From a checkpoint of a small transformer trained on Wikipedia.
Size: 12 layers, MLP 896 ReLU, vocabulary 8192.
Each number is 128 + 32 x the weight over its row's rms, rounded and kept within 0 to 255. Layers, rows and columns count from 0. The size above them is the row's rms in percent of the matrix's.

# layer 9 attention output (transposed), 448x448, rms 0.087, rows 123-127, columns 256-319
size [ 88  86  91  95  93]
[[118 135 146 247 116 161 136 195 162 108 152 129 136  92 169 110 104 110 141 120 137 162 168 119 123 108 120 156 137  92 128 132 142  75 115 126  83 142 129 108 112 147  79 154  82 134 142 189 185 147  82 126 107 144 162 120 135 175 143  99 118 138  59 153]
 [210  65 125 158 125 155 143 115  87 164 114 165 171 152 122  86 116 168 145  62 107 165  31 112  95 143 126  89 171 120 154 111 196 123 120 149 165 117  90 158 185 192 136 102  67 148 188 137 155 159 151 126 149 163 162 147 127 123 165 111  84 151 114 125]
 [ 85 162 100  87 156 109 133 112 135 181 114 129 122 103 150 144 160 156 131 133 131 139 114 134  81  49 136 101 163 122 104  87  82 185 146 108 117  71  75 114 114 127 100 145 126 124 143 128 215 119  96  81 128 113 127 146 155 166  96 137 144 146 116 154]
 [155 144 150 154 120 126 124 125 104 174 152 184 102 100 118  99 142  89 132 116 151  34 150 202 144 158  80 139 154 191 113 104 115 103 148 109 100 144 157 133 126 114 134 178 150 114  68 214 123 135  89 123 112 148 109 132 130 115 172 106  93  82  95 154]
 [170 128  61 155  81  97 119 113 126 160 154 141 129 109 127  88 100  62 139 147 138  81 117 173 115 110 141 102 106 163 135  96  53  94 158  93 183  98 132  88 170 105 104 150 149 106 146 171 171 191 122 117  73 121 167 125 167  89 132 182 103 105 132 139]]
# layer 9 attention value, 448x448, rms 0.109, rows 124-127, columns 256-319
size [ 83  89  91  92]
[[ 89 125 123 142 133 114 108 133 177 100 122 154  90 152 126 139 163 161 151 173 117 127  94 162 134 115 177 138  92 147  77 133 111 124 122  93 206 147 169 118  83 175 142 118 159  96  91 171 142 128 149 121 143 131 113 105 108 142 102 142 137 162 126  93]
 [162  91 235 119 148 104  95 175 148 134 165 131 102 136 199 155 138 147 126 179  98 175 116 133 139 157  93 126  72 138  81 134 158  91 106 210 167 175 162 108 195 100 139 171 100  60  89 126 115 167 125 133 118 152 145 126 152 109 153  97 115 118 101 157]
 [136 100 115  58 168 144 117 110 156  86 141  96 148 183 172 188 153 102 177 181 110 123 114  45 136  77  94 192 110  97 100 146 127 140 128 187  92 111 134 142 137 145  90 106  81 168 132 122 127 176 178  96 152 107 154  89 182 119  87 109 141 211 136 154]
 [112 119 165 122 161 154 130 149  91 120  82 130 143 129 182 185 186 152 108 138 135  84 109  82 114 137 149 162  78 105 137 147 170 144 105 130  98 175  81 148 152 128 143 154 100 132 149 146 171 152 151  71 157 125 108 179 157 180  80  76 106 140 122 198]]
# layer 9 attention query, 448x448, rms 0.0743, rows 128-175, columns 256-319
size [ 53  55  52  54  55  56  54  56  62  58  61  61  62  64  75  68  76  80  81  96 147 139 135 130 152 150 145 155 155 152 155 147  57  53  54  56  54  59  58  59  61  58  63  65  66  69  65  73]
[[190 151 169 156  94 152 130 152 154 193 220 122  81 155 137 112 129  85 151 102  78 128 140 168 170 140  91 126 109 148 112 109 126  82 136  81 123 179 102 144 176 104 149  74 128 128 133  91 174 141 124 119 135 137 153 155 128  97 157 138 177 133 139 161]
 [117 115 137 128 128 130 121 170  55  75 142 172 103 120 124 109 147 152 139 120 209 224 174 118 116 100 109  68 145 107 126 141 110 160 117 154 137 140 130 102  96 120 127 157  78  80 118 148 115 111 122  94 151 132 149  72 112 152 167  99 131 119 145 156]
 [136 145 115 193 146 164  88 122 141 169  54 133 141 125 133 128 169 143 120  96  90  90 131 150 126 116 108 140 105  91  93 167 103 151 121 140 137 134 176 151  98 123  93 131 138 118 135 152  70  66 113 114 160  88 131 123 105 137  91 141 134 168  83 188]
 [110 162 127 165 150 136 123  99 182  83 135 114  46 184  92 236  93 193 178 111  92 103 120 161 183 137 108 111 107  94 113 134 100 121  96 100 107 213 119 116 110 110 139 114 121 142  39 139 172 107  59 175 154 154 125 183 144 153 151 130 102 128 107 130]
 [153 107  52 184 166 157 149 130  53 197  88 124 107 103  90 150 164  87 123  86  68 136 104  66 140 104 128 162 147  91  99 127 146 130 151 118 183 109 169 123 112 120  75 132 105 139 103  90 135 122 133 159 144 131 171 128 174 191 112  98 100 142 167 129]
 [110 116 136 196 113  96 121 178 148 134 111  96 147  98 175 118 174 108 142 131 173 105 118 137 163  79 198 126 192 234 128 176 121 110 148 155 165 145  78 132 138  96 173 127 153 170  93 154 109 148 124 111 165  58 137 175 152  96 141 165 161 148 130 107]
 [155 133 187 125 139  16 158 110 143  96  83 102 156 126 171  96 165 183  60  86 104 142 113 120 224 150 136 162 119 171 134 143  96 130 163 171 111 148 179 115 125 106 103 170 142 123 138  94 125 123 142 141 134 152 148  74 161  79 139 179 145 161 107 174]
 [151 129 118 114 153  88 123  64 153 144 176 119 155  98  88 157 126 188 152 167 145 110 146 156 137 128 148 153 156 123  85 185 109 133  90 148 112 159 130 136 140  85  87 143  99  94  34 126  97 137 165 111 128 187 175 122 104 134 182  90 139 139  85 152]
 [ 90 119 148 171 127 155 152 118 125  92 163 105 128  77 115 139 135  96 100  97 114 157 115 105 152 129 137 135 135 189 120 123 113 139 117 149 152 137 145 126  86 128 141 145 163 198 104  70 113 174 156 158 105 132 165  94 183 116 106 137 175 116 126 137]
 [129  65 117 123  85 106  64  73 113 151 147 155 129 137 128 134 179 172  71 169 143 112 131 181  76 140 136  79 144  60  98  65 120 103 101 159 124 154 120 130 136 190 127 102  78 170 101 111 155 108 140 111 136 195 105 123 102 166 151 106 116 109  31 154]
 [212  92 103 151 139 123  95 151 129  89 127 114 155 132 126 166 123 180 164 165 119 141 138 145 128 111 150 113 116 155  81 164 149 135  94  80 140 123 118 138 181 106 159 186 127 127 203 121 117 122  95  93 146  66  89 115 171 112  95  74 115 211 193 132]
 [142 138  97 145  82 141 114 156 154 162 150 142 158  73 128 184 148 109 158  85 149 148 106  82 156 108 131 139 149 209 125 129  64 133  59 141 146  79 126 128 134 172 143 117  76  94 150 191 195 131 120 102 110  92  86 140 143 122 157 102 176 105 195 122]
 [213 166 154 154 150 147  75 133 173 153 120 120 123 116  73  63 129 120 133 136 133 129 154 139 164 135 189 131 141 156 158 164 146 164  99  60  73  95 142  84 117 136 151 183 115 154 123 111 119 110 104 123 152 107  94 141 174  89 153 156 135 146 191  94]
 [ 94 147 177 152 149 102 154 112 120 141 120 113 165  94 160 148 168 164 141 132 134 139 133 145 168 211 170 174  98 150 109 106  74 120  54 115 127  58  99 138 110 103 105 126 105 117 145 129 132 143  98 117  94 129 139 130 193 113 100  69 173 110 206 144]
 [169 123 154 196 118 125 141 180  97  93 143 141 196 122 136 149 123 126 166 153 165 147 120 164 111 113 158 131 105 143  77 176 121 159  85  72 142 122 141 123 142  90 171 140  90 133 156 146 151  90  84 122 112 122 124 128 183 120 119  46 108 111 147 174]
 [117 158 105 132 119 159 125 101 133 152 148 101  80 147 144 168 114  93 114 135 156  89 139 126 141 112 151  81 141 108 149  95 142 144 162 167 105 125 156  85 100  98 178 165 118 120  75  62 126 145  69 118 167 148 156 108 130  74  60 105 118 140 159  87]
 [169 147  60 135 124 116 115 131  72 111 173 141 182 100 149 138 122 133 136 125 200 130 158 183 100 133 114 147 136 117 104 115 118 100 173 161  79 173 142 140 164 148 121 153 111  96  98 116  77 135 111  60 138 117 170 128 194 150  96  53  98 131 142 149]
 [ 60  98 104 163  59 132 123 115 159 164 118 119 138 138 157 188  97 120  83 152 116 167 162 134 146 116  78  75 107 143 149 142 116 136 134 111 124  99 200  65 154 197 152 175 111 124 153 131 135 138 108  86 104 113 166 191 174  82 142 165 159  93 176 114]
 [141 153 134 138  85 159 106 139 159 204 153 150 118 127  88 144 145 125  95 132 190 118 145 138 186 167 214 138 170 126 115 124  95 133 120 160 140 130 158  91 125 120 148  95 193 207  63 122 121 129 170  90  84 161 156  82 140 105 177 100 156 123 154 137]
 [165 148 124 146 133 148 150 131 146 127 169 123  65  78 117  96 131 110 160  87 114  73  93 111 112 166 157 142 162 146 143 105 116 112  91 137 128  92 123 145  75 110 113  91  97 132 150 156 148 155 128 218 144 137 144  70  49 125 171 146 200 175 114 123]
 [ 98  99 133 168  99 156 154 125 108 177 132  85 112 106 156 132  73  95  59 118 128 145 174 175 109 106  95  90  78 147 163 122 126 110 100 143 123  92 162  39 144 172 115 127 119 117 142 101 131 145 124 127 127 119 169 196 132 110 144 182 181 150 127 116]
 [122 136 138  97 186 116 118 155 143  50 186 136  65  91 103  93 143 136 146 102 117 121 100  41 108  96 115  96  93 145 156 100 108 127  98 111 145 119 134 133 120  85 109 140  96 112 217 134 179 113 108 148 162 151  83 103 121 158 117 125 122  69  92  79]
 [113 104  76  93 126 153 116 111 145 117  72 102 149 202 132 117 142  49 157 152 116 136 153 150 151 109 142 145 132 141 140 133 130  88  61 129 122 143 114 148 110 169 159 156 134 132 143  58 133 154 107 100 105 154 134  85  99 193 161 182 120 145 131 162]
 [178 111 115 120 154 181 113 159 182 138 114 108 115 115 175 136  99 112 136 116 108 142 119 155 104 118 138 117 145 143 176  92 128 136  89 108 136 156  78 127  48 114 116 154 104 141  97 122  72  92 171 126 109 146 163 130  90  61 141 138 133  93 135 164]
 [111  73 117 110 120 162  92 181 158 107 166  60 123 132 183 106 150 167  77 164 129 186 157 176 153  64 162 114 111 137 111 159 145 124 112  68 174 142 168 120  98 113 182 135 111  86 106  67 176 132  79 195 140 137 182 183 136 122  74 132 120 153 102  95]
 [146 149 160 164 163 104  32 141 129 127 113 154 144  84 205 149 140 146 175 154  82 146  67 127 107  96 122 154  71 166 168 174 180 108 160 103 108 109  99 149 155 127 172 136 166 146 131 128 127  99 108 120 137 109 171 133 155 158 133 151 129 103 189  69]
 [137 204 138 184 126 125 143 124 101 105 129 167 161 148 146  65 138 114 115 130 133 106 186  78  89  95 104 190 144 118 136 116 144 188 126 125 155 154  75  97 156  32 155 111 149 116 125 183 112 123 138 162 143  88 137 176 111 105 105  75 152  77 191 171]
 [144 122 129  63 144 110 134 130 114  86 147  99  58 150 112 124 160 164 114 107 105 181 125 158  99 186 127 140  76 194 108  74 146 123  96  90 129 125 117 116 169  54 162 137 164  91 139 115  98 132 119  73 154 115 122  92 147 136 142 174 117 137 118 179]
 [ 84 149 161 188 107 142 128 143 153 154 127  67 109 134 100 148 119 165 158 134 122 119 119  71 119 119 119 144 179 164  97  79 175 114 100 107 120 100 106  88 132  55 138 123 154 108  53 130 161 144 131 125 123 104  84 137  35 110 143 133 148 176 152  95]
 [132 172 167  84 101 135 172  86 194 104  99  97 163 112 156 115 170 102 121 119 108 136  87 175  79 154 146 149 143 221 146 106 175  82 187 113 102 134 126 180  81 110 116 112  26  20 159 162 147  72 198 118 122  75 122 123 138 158 140 104 115  86 113 109]
 [139  61 162 138  63 159 150 117 110 118 168  92 127 160 180 181 114 129 145 195 135  99 156 110 164 125 203 140 134  96 177 150 137 132  81 159 124 133  90 126 109 140 111 163  95  88 117 161 166 172  74  68 105 129 151  98 149 112 168  98 138 148  70 197]
 [123 142  88 139 135 136 113 175 175 127 146 141 134 101 126 137 145 120 105 146 122 125 133 155 114 161 156  87  71 148 148  89 139 158 168 109 117 178 140 128 158 173 203 129 172 133 150 124 141  91  96 131 148 134  81 114 174 144  92  96 141 152 126 126]
 [ 82  80 118 109  83 113 144 163 114 125 102 157 122 116 147 121 142 155 134 165 148 120 131 139 130 154 157  81 135 120 101  79  91  49 146 116 100 182 150 131 152 115 138 109 145 111 118 137 131 153 147 184  72  92 116 111 109  86 109  63 125 147  37 126]
 [136 113 112 161  80 151 146 149 120 104 132 150 130 149 161 121 104 101  51 134 137 150 131  96 117 183  80 142 121 152 116 107 163 165 155  76 122 129 118 182  73 163  66 137 103 136 103 135 113 140 164 134 124 160 143  70 155 122 133 104 113 133 177 100]
 [142 114 174 141  68 112 172 109 131  95 118  96 203 104 126 129 103 133 125 126  84 112 146 117  99 122 117 122  93 159 123 114 118 104 125 134  50  98 169 113 127  97  93 165 115 134 168 113 182 103  55  49  93 170 166  76 125  97 102 137 121 112 119 128]
 [122  10 184  91 148 108 152  77 132 143 123 109 155 130 163  93 129 124  95  98 185 102 152 176  97  34 115 165 130 178 158 143 148 111  97 162 104 131 128  96 109 137 116 174 144 156 149 139 164 162 131 136 153  94 100 123 125 131 147  99 133 184  87 111]
 [170  97 142 100  62  95  72 144 197  83 111 138 165 159 160  98 103 134 191 100 113 145 159 186 172 104 121  96  90 134 170 139 121 190 127 133 103  83 144 148  99 166 148  54  94 135 107  99 121 159 188 149 110  85 240 126 169 132 149 115 110 138  76 110]
 [ 94 153 165 125 145 119 115 123 124 138  87  97 150 120 134 143 168 137 195 152 126 124 145 155 163 120 108 147 140 172 129  75 105 145 123 134 133 109 142 136 136 115 133  72 138 114 170 196  81 164 171 162 125 114 191 190 110  50 104 110  81 144  44 148]
 [ 54 142  97 114 110 125 126 140 100 131 110 103 119 188 105 163 148 157 117 104 131 117 171 158 105 109 130 114 167 113 109 132 100 132 152 170 132  99 136 156 140  82  91 102 144 101 123 131 122 130 183 168 157  94 160 118 118 123 136 133 141 145 112 126]
 [114  93 149 104  81 151 156 107 126 120  48  92 163 117 176  98  69 119  97 139 165 177  80  93 145 154 141  92 135 196 160 124 163 150 163 108 126  96  83 116 111 202 169  88 119  76 119 109 103 113 135 125  88 103 134  84 151 101  99 133 127 100  78 117]
 [165 148 169 139  71 155 124 152  80 117 129 205  95  96 150 101 174 131 138 170 109 185  84  90 134 111 138 113 138 111 129  87 186 150 127  63 122 202 105 148 136 175 133 156 123  72 103 151 112 118  82 134 138 140 160 154  82 171  62 120  98 101  61 147]
 [122  47 121 134 177 113 112 122 136  92  81 143 134 130 130 177 152  97 124 110 157 104 127  79  95 158 129 132 161  87 124 135 131 168 108  66 178  90 132 189 115 120  72 134  83 108 162 138 128  91  94 163  83  83 164 139  42 138  56 139 110 176 114 106]
 [ 72 176 153  67 119 114 157  97 194 177 187  93 142 122  86  90 175 142 117 114 123 147  86 121  96 154 173 128 154 123  95 175  82 164 163 180 179 143 139 107  68 156 137 109 135 160 138 137  73 101 166 104 131  99 100 134 106 100 134 111 146 152 215  88]
 [105 127 186 102 173  80 131  91 168 129 138 117 114 148  86 122  98 133 133 132  93 122 161  45 176 195 161 143  51 126 124  92  83 152 186 158  80 122 186 101  74  58  71  92 148 156 152  82 108  89 131 166 152 117 132 128  54 142 134 142 143 160 120 130]
 [ 78 146 201  97 125 139  51 126 149 150 167 109  74 115 135  99 114 152  86 125 125 131 130  93 160 147  74  91 103 116 143 129 133 142 127 139 119 159 151 115  80 109  42  93 161 159 167  95  84  79 164 111 118 225 136 108 102 134 152 158 126  50 124 154]
 [ 47 179 162 136 100 110  84 111 150 131 153 116  77 160 153 161 130 143 109 156 155  84 165 108 168 162 153 136 139  78 126 140 165 122 162 121 152 141 133 151 106  94 122 129 128 157 111  84 127  84 101 213 139 138 169 138  79 143 126 162 123 198 123 123]
 [128 122 139  76  95  84 102 160 155 149 142 147 101 127  90 161 147 130 101 118 127 144 161  85 104 175 133 119 130  70 122 139 151 137 110 133 124 100 148 107  87 166  92 105 132 103 100 148 125 107 204 176 149 116 126 108  78 111 168 134 178 168 140 142]
 [112  70 107 126 187 154 145 158  44  70  92  77 171 145 153 107 129 158 131 162 134 122 154 153  82  62 145 137 107 134 149 103 125  87 125 133 110 185 143 136 161 105  97 158 107 156 149 111 136 117 151  66 175 141 162 141 179 145 102 121 162  91 160 168]]
# layer 9 attention key, 448x448, rms 0.0752, rows 128-175, columns 256-319
size [ 54  53  52  55  54  53  59  55  58  55  59  61  59  66  72  74  86  94  86 112 106 126 138 136 143 145 135 142 142 142 147 141  53  54  53  54  56  56  52  56  58  61  57  61  61  59  63  70]
[[ 77  89 149  86 102 116 128 138 100 144 137 164 136 112 120 106 115 154 120 129 100 163 144  70  81 126 152 141 124 118 148 130 131 160 101 149  92  71 158 163 113 164 124 133 133 126 118 142  99  87 116 101 117 122 166 112 136 115 121  97 110 114 193 140]
 [ 70 163 107 128 161 159 125 105 125 115 171 179 121 119 116 131 105 128 180 133 146 106 123 176 137 172 167 161 121 154  98 142 127  90 182  62 134 130 152 130 144 127 173 156  62 134 113 131 152 152 100 112  85 177 145 134 111 106 102  91 133 117 163 152]
 [142 151 138  57 154 109 104 116 131 137  98 130 141 117 136 122 155 173 171 132 144 118  93 118  94  92 134 111 120 136 124 139 159 119 140  87 130  93  98  81 146 151  82  87  97  89 154 112 150 122 139 134  95 154 162 127 130 108 157 148 183 195  88 118]
 [146 136 160  85  73 142 103 180 108 109 131 104 164 108 118  53 126 122  77  95 136 163 133 107  75 115  94 111 103 136 127 197 175 123 120 130 143  97 120 107 123 144 146 103 150 119  90  79 112 149 156 141 160 114 125  81 184 154 110  84 144  81 138  99]
 [123 149  97 102 101  72 142 109 150 152 128 178 105 134 120  95  88 107 162  93 134  84 132 206 109 180 136 118 145 186 133 132  81 163 144 141 115 107 130 130 132 212 108 129 113  92 106 201 158 185  95 102  53 111  75 101 121 159 161 119  84  94 156 126]
 [140 107  65  74 147 165 120 116 122 193 153 166 128 123 166 105 136 100 116 107 107 113 149 191  75 148 124  84 116 106  92  91 144 135 203 120 112 104 146  92 130 164 152 161 129 157 140 116 143  61 150 113 120 157 171 142  99 143  56  99  95  90  72 129]
 [ 93  97  92 107 103  73  77  93 135 137 103 131  89 138  95 169 147 140  90 153 145  71 176 138  84 129 112  77 181 147 108 111 100 187 153  80 110 146  68 146 118 121 189 115 108 120 139 162 122 111 119 138 122 106 101 123 118 148 100 110 116 113 149 109]
 [146 165 171  96  91  44 121 153 162 151  79 148  74 147 113 109 125 131 154 157 120 148 149 128  94  82 146 106  28 156 142  99 172  84 172 176 107 156 167 143 136 155 119 123 123 100 196 132 145 119 150 125  90 138 110  75 117 169 137 127  51 112 108 137]
 [ 75  94  98 101 121 143 137 210 118 102 100 129 107 142 130 159 158  79 119 144 152 109 135 129 140 118  66 136 163 139 183 119 148 137 105 125 134 124 114 126 187 106 114 118  78 111 122 149 117 130 126  97 159 103 131 167  96 142 163 151  98 120 182 146]
 [141 151 191 110 154  60 139 109  69 125 131 156 118 107  63  65 160  95  92 110 117 148 125 156 133  71 174 135  88 155 138  98 129 116 146 149 139 140 123 144 103 108 137  84 165  91  80 135 124 154 164  98 100 152 194 113 124 118 131 108 116 120 152  94]
 [ 82 128 130 165  94 190 130 133 162 180 119 176 107 164 149 145 144  97 134 132 101 141  79 101 164 143 122 106 166 136 109 139 156 101  94 147 125 126 151 152 105 117 176 148 116 149 172 125 156 118 117 103 176 160 145 136 133 160 124 147 161 116 180 148]
 [109 161  81  96 131 151 140 167 123 103 116 151 111 150 125 102 167  89 158  99 110  93 126 106 134 128 110 123 175  85 138 172 192 102 103  53 157 149 104 150  90 127  88  92 107  88 202  78 104  94  77 105 150 132 114 127  58  99  59 137 112 158 160 139]
 [125 115 115 140  91  93 121 112 129  76  84 112 113 190 136 137 129 130 188 135 144 177 149  62 182 184 106 107 103 126  88 120  80  86 136 122  83  87 149 146  97 181 135 149 174 105 173 105 131 130 102 140 188 111 155 168  86 133  95  85 119 126 139 123]
 [ 89 139  93  56 125 134 158 172 135  91  60  85 119 113  82 186  81 113 102 112  94 134 127 197  81 115 104 160 168 110 113 187 146 157 149 110 143 105 126 125  99 128 197 112  76 125 146  95 120 124  90 140 137 121  71 113 114 128  94 113  97 137 152 128]
 [ 80  73 143 131 151 133 135 128 130 141 154 156 135 113 147 160 123  91 170 143  87 123 130  74 159 183 133 143 189  83 131 125 107 112 130 101  85 136 105  84 102 151 160 133 150 111 124  88 164 144 105 120 136 130  87 134 111 156 147 156 107 156 123 128]
 [137 159 109 139 136  54  98 107 148 134  92 123 142 125  75 139 118 112 153 186 139 152 213 131 183 137 154 109 112 155 129 153 123 137 149 154 118 154 138 145  26 218  70  78 146 113 163 124 114 132 142 212 149 112 140 122  91 135 162 134  85 146  82 108]
 [121 130 169 119 146 157 129  83 105 150  87 120 134 162 123 144 129 116 139 123 137 162 132  86 113 112 110 113 109 154 121 143 110  76 155 132  92 167 163 120 132 130 182 107 192 147 111  64 131 170 159 111 131 147 127  95 156 149 124 134 164 129  49 144]
 [ 67 129 106 114  84 131  87 131 146 123 113 147  86 137 104 147 137  66  97 196 186  74 116 162 121  74 180  56  79 155 134 148 112  97 130 149 138 142 108  87 126 132 107 121 127 144 153 171 134 151 114 105 112 155 101 133 165 101 153 121 129 113 111 149]
 [120 139 113 129 178  87 112 128 123  93  77 105 137 116 107 116 106  91 214 135 129 137 179 112 166 114 143 130 143  92 125 157 106 154 119 124 115 146  69 150  76 172  89  96  70 136 158 168  63 136  83 185 104 118 165 104  71 149  99 183  29 157 169 109]
 [117 195 124 123 138  87 128 134 130 139 161 125 136 149 137  92 112 148 154 116 166 151 118 179  99 159 112 144  65 178 111 146 152 123 121 158  96 132 188 128 103 148 146  76 130  87 127  96 105 153 129 114 133 137 112 110 201 101 138 133  99 110  97 104]
 [141 173 164 155 152 185 152 134 155 156 158 171 167 153 149 155 136 184 118  58  83 124 170 164 119 190  38 151 156 142 141  81 145 126 112 176  92 112  90 130 129 123 159 176  98 103 143  83  99 131 117 115 161 115 156  98 157 142 103 170 153 202 107 113]
 [194 134 156 144 177 145  80 164 120 160 148 149 199 104 109 188 128 132 147 131 131  99 174 102 132 128  74 173  83  83 123 118 164 154 135 126 128  98 181 235 146 140 105 102 165 138 123 139  99  74  97 124 137 125  92 118 142 153 145 114  80 143 157 152]
 [127 103 125  99  60 158 128 147 115 119 107  70 133 146 171 107 149 208 126 136 129 175  68 114 152  91 133 147 124 143 105 149 111 126  89  82 202 143 139  78 132 127 177 179 159 183 152 106  90 142  92 154 103 149  63  88  95 129 114 125 107 166 146 130]
 [ 97 117 176 130 173 111 187 140 152 145 112 111  67  93 176 132 166  85  98  81 150 143 138 116  99 100 158 136 193 118 151 108 136 198  96 101  67 128  57  67  78 116 119 188  93 116 121  93 127 125  64 164 154 146 163 162  95 162 141 125 160  78 108 166]
 [106 105 154 139 150 180 120 170 122 105 145 163 173 112 131 158 196 111 112 175 159 139 147 137 139  52 127 120 188  76 183  98  65 141 164 150 140 163  71 148 108 187 132 165 106 161 119 173 107  74 131 143 129 130 186 152 120  89 116 161 103 171 135  96]
 [ 89 125 124 130 115 116  95 130 130 115 123 123 120 143 110 133 157 116 167  94 107 135 109 120 146 112 176  91 138 175 163 153 144 115 136  71 178 121  85 195 126 144  94 181  81 205 132 113  40 156 113 178  95 141 155 147 152 101 199 157 108 139  38 122]
 [140 177 158 126 126  73  83 149 108 122 134 160  87 111 128 140 115 124 117 144 113 133  92 165 176 103  70 169 165  74 173 104 120 115 116 130  99 113  87  95 212 162 124  86 153 108 149 117 157 114 158 158  99 140 147 107 109 180 133 169 124 148 153 143]
 [152 170 143  88 119 109  96 144  85 146  86 157 133 211  61 128 136 105 108 151  98 142 108 102 128  58 145 113 132 167 121 167 136 147 101 100 141 129 136 141 141 109 132 112 140 142 150 135  78  52 158 146 157 115 149 127  93 115 119 136 122 114 105 178]
 [ 63 191 185 230 106  81 101  85  64 168  93 137 109 172 170 116 162 127 181 100 164 102 156 115  98 100 138 134 130 153  84 115 180 117  72 115  89 155 136 122 151 128  92 126 105  69  91 119 127 180 101 145  81  95 119 149  61 133 153 179  83 113 212 119]
 [133  86 145  88  69 121 141  69 148 153 109 100 120 181 146 143 141 146 172 132  95 150 148 189 111 159 161 107 134 127  96 124 139 166 174 127  62 157 189 138 107 158 136 115  47 117 152 105 126  96  93 109 107 149 129  70 164  89 125 190  81  86 154 155]
 [103 131 150 112 142 155 140 164 144 127 141 175 113  82  84 137 121 177 158 185  98 127 112  52  64 103 103 122 134 137 165 101  84 197 131 122 138 161 107 106 131 118 125 153 175 138 181 120 148 127 123 128 104 190 155 129 108  59 125 115 129  99 116 160]
 [ 95 142 165  88 157  83 122 148 142 143 132  96 108 126 104 167 150 103 144 104 149 121 140 169 208 131 167 131 110  55 136 143 119 143 184 162 109 135 138 143 159 141 140 179 100 105 173 110 105 121  69 139 213  94 154 104 120 166 126  73 138  54 112 134]
 [ 89 141  84 120 126 132 125  96 134 150 152 134 110 151 140 141  48 132 110 149 133  98 112  89 116 133 153 161 116 118 185  74 132 124 135  42 178 121 127 163 197 166 188 100  67 128 177  90  66 164 106 168 135 112 121 144 140 160  89 181 145  73 168  98]
 [103 147 150 116 185 132 111  90 152  99 127  84  97 128  72 115 149 129 229 118  90  89 106  98 131 134  81 152 193  94 125  92 157  93 123 174 106 103 105 106 153 142  92 127 152 115 137 155 160 147  81 120  76 144 111 141 167 154 157 147 117 129 115 188]
 [147 160 112 102 151 166  72 151 154 148 132 197  47 125 139 137 188 159 145 102 127 195  98  77 114 125 121 159 143  96 153 146 169  70 139 153  47 147  78 142  91 120 164  93 182 112 129 105 127 191 183 218 103 147 105 115 133 125 136  55 129 142 113 116]
 [ 82 194 104 162 116 102 133 143 175 120  85  82 141  97 111  64 133 128 113 120 106 154 128 106 119 120 123 142 105 178 115 100 138 150 154  97 121 104 103 154 195  68 130 121  93 124  76 151 121  94 123  89  68 126 146 117 112 141 115 121 112  88 171 165]
 [181 134 114 121 144 147 145 153  87 125 162 127 110 125  96 189 119 108  79 188  76  96 105 119  90  75 117 107 162 173 140 166 112 106  71 136 137 180 128 190 119 117 119 144 118 145 169 174 139 171  77  82 170  65 100 121  56  94 152 135 127 135 135 166]
 [ 50  98 124 152 106 121 138 128 118  57 155 102 121 144 168 102  84  99  66 111 116 147 114 118 116 160 121 119 128 139  39 153 151 159 144  91  77 110 129 151 180 119 108 111  78 135 175 147 177 115  67 145 135 107 146 174 146 169 150 129 145 128 136 151]
 [110 102 141 103 113 142 166 179  55  71  85 153 151  85 189 144 167 146 101 150 139 117 134 142 199 144 102 139 128 149 180  82 140 118 172 102 122 129 115 102 115 154 166  84  94 117 128 113  89 119  54 126 136  92 156 113 106 190  78 117  94 105  59 131]
 [162 166 124 100 156 122 102 149 168 137  82 115 113 133  77 106 157 118 139 185 115  85 130 138  72 170 125 143 139 158 122 102 107 173  58 160 166  87 104 168 144 123  95 132 162 127 133 221 104 128 160 138 106 112 102 135 121 130 173  86 116 145 120 114]
 [126 106 100 138 164 113 147 105 114 108 110  66 132 142 108  87 115 147 102 175 122 105 133 127  92 154 100 137 126 100 124 122  54 120 139 155 139  79  98 101 148 156 110 145  83 137 129  97 121 101 220 157 137  83 177 155 166 137 135 155  61 204 212 112]
 [168 105 164 172  71 110 141  65 170 163 168 109  97 145 129  82 149 153 142 157 108 125 107 148 117 111 102 126  77 130  69  98 176 175 130 138  70 135 118 126 184  81 180 102 117 178  72 171  78 150 136  93 140 116  94 103 201  91 171 117 131 104 153 180]
 [ 94 114  71  90  94 137 134 208  90  70 125 176 182 157 172 189 140 104 134 162 111 100 156 152 140 156  89 119  89  72 132  98  98 128 119  55 100 131 119 159 114 145  98 102 131  70 190 119 111 116 113 159 166 105 172 127  87 106  71 138  64 129 171 128]
 [155 131  98 122 161 127 159 128  95 117  95 140  79 166 158 179 128 114 114 157 130 146 148 147 132  53 115 163 110 131 171 105 124 109 112 109 115 142  96 133 102 130 135 152 150 101 174 133 105 148 179 143 124 131 165  55  60 153 128 143  18 129 108 160]
 [180 120  79 166 138 106 186 126 100  95 174  93  72  99 134 143 139 121 125 163 151 128 130  98 112  80 121  57 138 120 117 115 126 108 113 129 138 150 151 114 110 138 156 119 158 123 118  83 125  99 145 149 133 157 153  84  39 100 222 177  88 181 123  70]
 [210 123 194 155 199  86 130 121 138 108 165  70 164  99 131 126 189 161 160 124 170 139 183 142 170 161 137 162  92 111 187 133 141 148 145 136 128 168 135 106 113 162 125  76 124 118 180  81  63  74 150 106 130  98 151 128  90 149 121 148  95 147 132 113]
 [ 59 146 122  76 127 104 149 186 103 118 152 116 187 161  87 160  42 100 114 145 153  94 149 132 125 115 128 147 159  87 131 158 101 100  94 108 117 164 172 147 130 199 161 102  78 128 147 165 158 159  92 129 126 157 119 141 134 172  94 104  64 204 142 139]
 [237  77 145 148 161 123 149  74 120 206 189 182 147 121 122 113  76 157 149 133 118 120  73  60 159 131 142 111 115 171 123 144 151 141  58 146 106  99 159 119 156 122 141  85 191 158  65 140 143 130 142 126 182 179 139 149 169 106 127 101 142  80 150 118]]